{"qk_norm": false, "lr_mult_o": 0.943, "beta1": 0.93, "lr_head": 0.00639, "max_grad_norm": 1.0}
Each number is 500 + 25 x the weight over its row's rms, rounded and kept within 0 to 999. Layers, rows and columns count from 0. Numbers have three digits each. The size before them is the row's rms in percent of the matrix's.

# layer 9 MLP down (transposed), 384x96, rms 0.0611, rows 77-142, columns 0-47
091:504522488490468465489530473526523485490458528502482474504493451535507472461509515462499489470489474487548492512526487479516500471500476530556491
093:487553490488471509477470476509536475485496499459480525527488494481458491527493524498507524488528552558509478474523542515502494539530469496501487
097:484539519427497471497515505498478473453475465536505520504493404491518546486505500516465499505495525482510501530467510505509536504491506495473450
100:503520491495528507493512528487505500535486450461483582501485545499511534453495504510509496467441487515494490483477513477486508459473511458531490
092:532516461501529484512498504481520501510524517523480495489512527505514475433491451498510547510470466509516511507522504467536495470430498511493529
103:546526447499522493460539502532510491521507474478502516440467476498500507477517507495486504500498480500534522520523487518484507482547477523495516
096:500501508474485479516521510529479506530516509522538496531473496522532487529487503497453574532536511499509502541521507497490534515519513500518480
112:541479489440531485460525513507494513496532510507489481472530516507469555429528492497459506495491499512471446529476523511524481444489514476474509
104:471529563466460490497493511510487530501448476501517464469484541485495472500505486533525512495510507527500490510479518528499503494494476476516518
088:480468513534493475484489505501494479528498517537509505500504489507499515539488483469502507527497497486506522515516521465536506525451499546499475
120:516504499505515548485466508490493521525490534474495539520502490521490500507468556473472441474504486517537513478498525496518526503500491574513516
094:528504460493495462508517478460459504469485536535488500524511471456493478512510501478446491485513509524531513436500508501504462472511494493535496
096:530482491472496494499490532501546481504551544507472486506415486510454487492481506531452496509487508512496453504532504509486531525494467531456509
093:517501486509498512501493510514477455542489468500518525503498501535513491512504472453538489555503530488514501502502484469514518499478462505484494
093:466502495503507523499524489538505536533462521502488493505486462505472512542498483529474484499481485461499467497511508530518468535465492501471501
101:519503513510412537495499503477512464540525512463492491534474500506483498485512507507514502511461516444509518484492524505489497499474486456454531
084:467531545531480519431478468465513504547476494459544498501504514492513528502496505502508486486497465555484500463488549529492504516511493475513502
103:536456478483483467533464483517484465469505449495484470486538468543482517462502506517451508509511495529465486501531487472483488509500510504479496
118:517515525516490526499496447530534518485470523494536478519450534490431501466464488495504485528531438492538501525521515470498502518464508501483498
096:493502518488491497530487501504476486466492516489484470487538502466460526498489474492489523450510487573478500512506487523484458488495467459506485
105:444480489560476495512534488533557508526520502516512476527468520477489508521476516492481520517498516477502484531515501516496536484501526522546457
113:505559550499483527494495478520522521493501471475505486496510541536535542472512478499523456470512496539521508550508495515509503509504526494469501
104:512511512484490513492512495511426556482532490501549525525513531515511536454482468477504489456512475504474512522517509520519518534513553546511498
097:501467484520509467515454531514503490465517482531504528487509436513489533528532427472485514512515491512495493478501467443468497495473484507502435
103:510494489449535493466485498485456521496552503501468485479473500481513528448496479511486523492489492504535486541483523466472521501515498547482460
089:494506544495488517514505519489464526467498511495505515492491499489480516519485504475479502429551452479536521535505498464481549515487480522521462
095:492476558505498502474482557497486548548507464546553511466499526488489489495499510502506471495432494494504516519525484523463511520503508536503491
102:520495515503517482546483491505555532476503463491565518507494519496550518521505541503492508488503461513504452496506528464482561485514515516446524
094:483480512519502515449502483503508512508533487439507493457488512464488506491550519493488505496514501505513480491502502506487494474469479543519464
100:521498482490481490467501492505481532543471515520515473508444521474487487514432482492463522516476512505518504482510474506522506480491512441506517
094:495467455460507504545501512526517513484507541486473442559490569493482497511479458484541516485499462475507544488492502479522509483504493514510512
096:536533510493533530504477501455479496529512414494504483524474525494469523536488521480504484515493510523465529470494476567480476537513455478498463
092:464486554486483535484483459501515472478497520533478476488524505509516478514527498497545512494485531491510481519503526490508463509488470493454486
109:478499505517523491517556516469519547488525507449507484508431554492461462564510490494447509518496492478513521493517509529500526515485491495538497
104:507470482483520490501508527480536491532540509503524471520484482489458532521488515439488485507522521506475509487506520505559479482499518553479525
089:476472483501480462518503579504479515487478508492534465530514458535480496496506526486511507549496530471466496493486531461503498469508534503513529
098:477499457491502449481541478493544517477511517436547473469521495501525541548472508485503490481510503477437521476488519477518510513484498536509504
090:499487478475448489508507502517459555538504498495556465462506521544500506514489472490480514495489473474531479522480497482556503494488487544480499
090:528496433458476487480507479499509492470528495500460458512442515503514479468485495508546530494517521488491515503480545497494515524533491488502476
090:486529507480521500480480504476529507481528550557468517499502499476452489478480478466493507517480508511475510482505493451490510464469485490518478
108:462543483517511512459447501495512491514510466494497522514484524536463450475482518514482473499491488496511552516474495470537551510528514479497496
104:493463499474503508485515517507506492506524496497520498506504497495474519480494488463546506503462504427489499495507468473510478479532510519522464
101:521490558450512516540489498487454519502505496505494513536482489530508452497436504519489516480505484500527507551503500486533496458453525531478502
096:534442503506471555466497502508518491470441521500489492541497548518490538509509498501492487431479504500475504497487493502482521514512510478490524
110:486495495492496474507527504522469477484534503517524496526473557462506528538532492532488459505447458517506474492487476465474484490453520561494463
108:508499515526528556478509502518507493458466444520493484505491524471520486537500495511476535514500499515496486491480501522456566520511544535487538
094:508488474464523471505525448480490470500459480491492496522473496535506502494508472476543506483477524511494492541474496455504488501504508476485481
102:551469485493484508510496525481475512522472485541498460513463556522474456498547495497527502538523506517474521495507544498529534523510501509466448
106:468486493517492537520520499519510542561501538530523524505497530505448497518498523516459489482514499497491522531506493495470477470507524525455516
096:468461489493475504506501503516491510489484499484484520519541545518488484456520486450530496526512498514497490473491492500493467496472511483487462
106:524498515517537527534539434509493523477494467549471465451506473571552475483462531467498479491535471483480496482511503508491519447459459486494477
079:465485511497523474486548462514506494528540472475522481478521431494496493535507516494455471501506475449485502534496498494467548488492505517507521
107:526518469519478475517489471505480528521475495467500463474480515491501484520492515488461518447525527546531491474425495545489541494521498485490522
097:503489469503463527551508521493478478491521483524506510504537518513496559529467476545517536474523498511484482510486496501485575504476481495536486
105:522509505465500491519533497478537475468515526523449521482483551487485518501502515511492543504527538512483487481493517536498535480539536515474523
091:485460518481456483521499492465548491539471492514467517528520465521500497480490502482529489542466496484521472472499525508498488512455473498475502
101:471482479495500471470487514474472531495489510534469481527508524516477545478538534545490498508531453502467493464475486500476489527472477511486482
096:474512504530499471473536499531575498484490499503482547499515533519507527531481468498492483555502520543512539535495523536482483491478526582495525
107:488516522512488507487536469542487497468506525500505488516476517530498454468498469482520483479502461514490451517497513511497517492532484491488504
090:473463496501530518483558491495534527502498502502561466521493501498512554496511502504505453506472525505500498496485515456506506540478511489499488
089:492485450489462523521513483492519488513533519445508496512487544522454459515478530465502521505519463497498484490469443486474497501489545504448490
107:509497476497484539503542513492487449537498486535513477503468511537485466484556507477483499445514472496496463464515442475460480508500507514517484
083:548506540515514499460516549483471457530510484477511474490498420480529489490518476519507512516543510494489491528523483496479466476502521539547531
105:435524498504554501472459501508499530560510523496538522491460454536467498518470516496488531490506513466552485478488509496524507515533522468526466
110:468494510508488497497538468496490481547506483501439487510484507462451526488531473502494511555469469462506516520489527510516528478489495501549512
100:495524477463509556507484484497507477488504521541490483507542497523473501479484521481474582529483482500440513552481539487499459520499514488504536
# layer 9 MLP up, 384x96, rms 0.128, rows 78-143, columns 0-47
090:474523496527533514520524500554493498497472492533506486478490513495535459525476490497496477514473491511488511535516472566508531482467504530549488
094:491479495504469485467494508464472529509514510500497525528463465495486529476502491502514485461494429515503462509493517508496483484506494498528510
104:468491490495545492528494499513476488521511481454488497473525484495482532514526487549502501503492438473505478541487464538498486492564487521525529
093:470470498530539533507484509525490448573499478522502542495510515492487466468469533517498482516502494505510501500566562486540502507542532540547504
098:440507516490523481563479484508497490495522553472495526536513538509480507552519495472506494502499466518470492535518484494520505498480489519489491
094:518521552524491484484497437467516532461495481474534500477473498507505527440511510511506496549477537519518503500497520486443519510538510513492516
105:493479504504487500513507478451505480499484540485507520467485511515552473493556479502555467514524510502539492493500480521465506535502493491526458
106:466527480543513523532527496482503504499513542491529491522501500522513498451536517487479489455490502535554527477497505528493536502506462515484514
093:490484539474534487478493508500526515456484467502491486510501469523509516462491492483499544509480505483494511487528487504481497528545482449511532
118:515484516520531494467488452497487557480551504521504521469537516520502489483508506504508519447498538533560477535514534528472513479502472512537542
094:459464533506524486481523471481510487534545491477488509510452484439497505481515484494499481492511467506485459538461493499530528591512540503465489
089:494492519517480513483556467531507491486492493495492463503590494489516515503500497500508512505494487468488505479485492529552465492509526462554500
092:506464525474502498490510486476487520450456472480521481522499492534500514503445512501494476484454493488519524529480497506466479545533464507491478
095:495542539508494483478487477499498472529520476496529510512497492506517530480503476532540526488512513526479503490519486524481533469560505494519524
098:490536493503499515505533514510493523500558493520566489478487564467476507484492468561526503479495462469515486489493485516482518517492519502491471
099:460437522516513480509529545507487487464535498524529524512465449510500465502459485512511510478512508503483446509492462486509512524505481505516522
102:521516515548493500483451495498466517480471504496498515473512481505530472481496509462498527491493486516518499521514521459504478516484509490540569
116:511457509499520524520481496513512498541484493483482557541498535505533518520485464514486508495543519483524546534508513548470501511528472491519510
097:466502552510528509490537459505468507515514492459486534487473462491515462522485517483451491519519507471481471485465513519497547514538539547497518
112:511498487483495530501523488508490481508476467465524527549536505494538501497487507495452536507513464428488517494547491498499467494494523518558496
110:482499465469484466518548521486494446508498482491528496470479484469454502502494479521495521510485511465500513509517507579562484515563453540494462
104:497476520494484471509494473538473493514509486507493485477554473494448478498544496504497459496515530526508505520526486518514485516516512462566537
106:502508520472504488459520472512499502486529483482491498520491491475509501499477522483521534514523491521497460501469530528538456503528514516486532
108:515500556471491482489531537501480479506510512472495493533466496507486515535471490480495493525491495479468481510460520488532459447504507434486491
096:467509525458527493526495473538468463482530511536515480484502478473535509489483504459507522521502534478491526485488451519515495529459508503464495
101:460489476520498458463514520447542507496478507495455483502477514467519440548480470498524466519535504476520473477509474485523489535504498452505473
102:505483497493533515525520434473479501518497502525411513511460495509546482471443467514505504509499462497533512520479526495493492527469469477478525
097:497526499517457524474494587444457515489485458478508534490521457501473492488505483500488526521501517496487512493517483489532555523489546495494468
094:457520533487521512532488516492525486446507493492495506521534510473491507518467571472496492472496529532499520523472458481464510490531489518503502
091:454533504497529513480480479486469514480533477459464501476541504510540505488490535474534476494510548493502528476528495525473476535502503515487511
110:528538533523551509470544465500491534550486505466486528496470512492477527460472481503517506499480479492506487487485528473518473520489502472522552
093:513490508501537473503518505451532511468512486490483478483535460531479479492517488502514500480498428481492485494507508494485542486517517515502530
113:532486504479469511523515470441533512537483509503506525494507519471492491496490475470499495515508499518503458479548481540464472504489505504455470
098:522527542466514522491509498492450479466559436481503477507499504504498503450465523524496514462497499503538534530491500504491488468461482531503512
093:489466478464539509507516452475466446503526487501504503453484486479484463528447480478497533472517476507479498519498535519511498537448456487489515
105:499518513493537536532455498489468511516485490514492524490527506516474476465488495510506492509557535493519516500473488541450476551571484474471511
090:506518532508515484522500531464491523558544474508469498532511514516511479501482508517434521497568516580505497471503493513456526540491494501517514
098:512468549488507444508477498461508513485470525495523508492496493510501489477533541465480485507481500519507487491491507496522479498501443508503499
086:488530541472503516485482470523503498497497522481517521540509514538479489519490521506501533534465507502497543487494530503545517524503495484520502
105:456459483518571468490542503505474470484515505493514549530514469504499488492496516526515484532500478463508494479533519530504520525532505441542488
097:526565498525474490460500422486508523503494488496505490493514550535475476540501489525518518476505462491508482466508481541503504504506487484520537
111:477500470525508490464522494498505477503520543502491511537492480484497476530511497474504488543505524479467461504523494467492512500537508484502492
097:490495469508523529454480485513465449473510532447501554482481517498459496507494474488512509475483455468529479509471503526549512485556473520489489
112:485521525517499493520486478457486479481500536524502492492482515523481520535497520497522452497521502476523484518473480464513512535545496540526498
101:488498535538507520479509479500524507531463498527496499506482497508487534480508482483488509513545480473510526550543521485522470502468519482479488
103:511464513525499506502479497499504469492478496519472505467467515543516533522474508497497527509568529534502535553503494519498539492525493482501469
092:487546532498512502503525475513506486506484451499511542472507510509475529466467526488497544501523487495550538492474532467528462451532531505486511
105:522529566488448492534474468496502468505535513463506480547511503510514531521521542475501539534487475469493516496510557520536507534495503469514497
096:495533494439546516494511502483529491526481514504475508494455508478525502507507503510524522465522473507480548498501526527455474539480509472508510
099:503499528493454504505492508514497454470520520497548525489509482558529489437538514463515529483491499535530523464472496519518528504471450523488530
098:492489476520534544454485487464513526486505469525505523501491483502490502544510485492505497502509466521527488489507498564530512483459453402527504
105:460533531511495517510501487489478539514491472500474532514468495486508461484506463480486536534518509454491513480470507531523478452522530516521500
093:511455508495545502493485529510515520487508488536512536457496488511531514507515483513515521484493550503535539500539558483516536499509455483545484
110:522446503547500522492488496522450489474558466471495499481496498507550514496495496571505513510522485510490534543490459533478486510482473530491501
097:482564496463492498492513486477481482491498521490477493480458455474473532557492522501485482478563538497496483552519515512473478497483522528519478
105:508491493509537492493536502522494541472515533486467460537492481515508501524518477508526494494541515507513465532497512544518500521477442500490557
093:499509513510473488461485507493450497500498478519516501508480481468505531477505535504513511516503451473488445558457484516494504504514493455488511
103:470542479500521506469505552528494530541505512493544495514500492470508472519481502497456496499458478491441472516468464531486501482499448524493495
097:498516495525474513474425530510512515515495500484519537500476489487454481517541526467536527496494508500533502527502486470461501483469496514516510
091:544487504490557516519533491481462489529519486492480511474456493526530477514469530508535559505530531470502510505523485496497504481503456481493518
103:497501486516515521532491493508535514493510484502481511475499484537521490476482470509504487499529566534499478525450479490526501495519463513508519
085:460511485513484506453486429498517500510521490538480480516501459526468482515505509503494493515512491507580466504491504519514485550518504442482486
099:509455527503478534495515517481478508505577510494430495559467513470479508548542498541503481489493476528493506515542487522498484525525526478479472
106:479481523520481487465480454443490513517514527515501495482537530508545531491514502537525509489489534505484489505498529465489462508478518527518525
104:477469497493489495471522496487443451577532491442511522512490492492481493499505486540518496478515513497517533464543479479475532473477493479499506
103:510512515508499481514522463524507490502540483526512486499472521514487544506500523563493522496513476451482475492521514503451467527491495493471479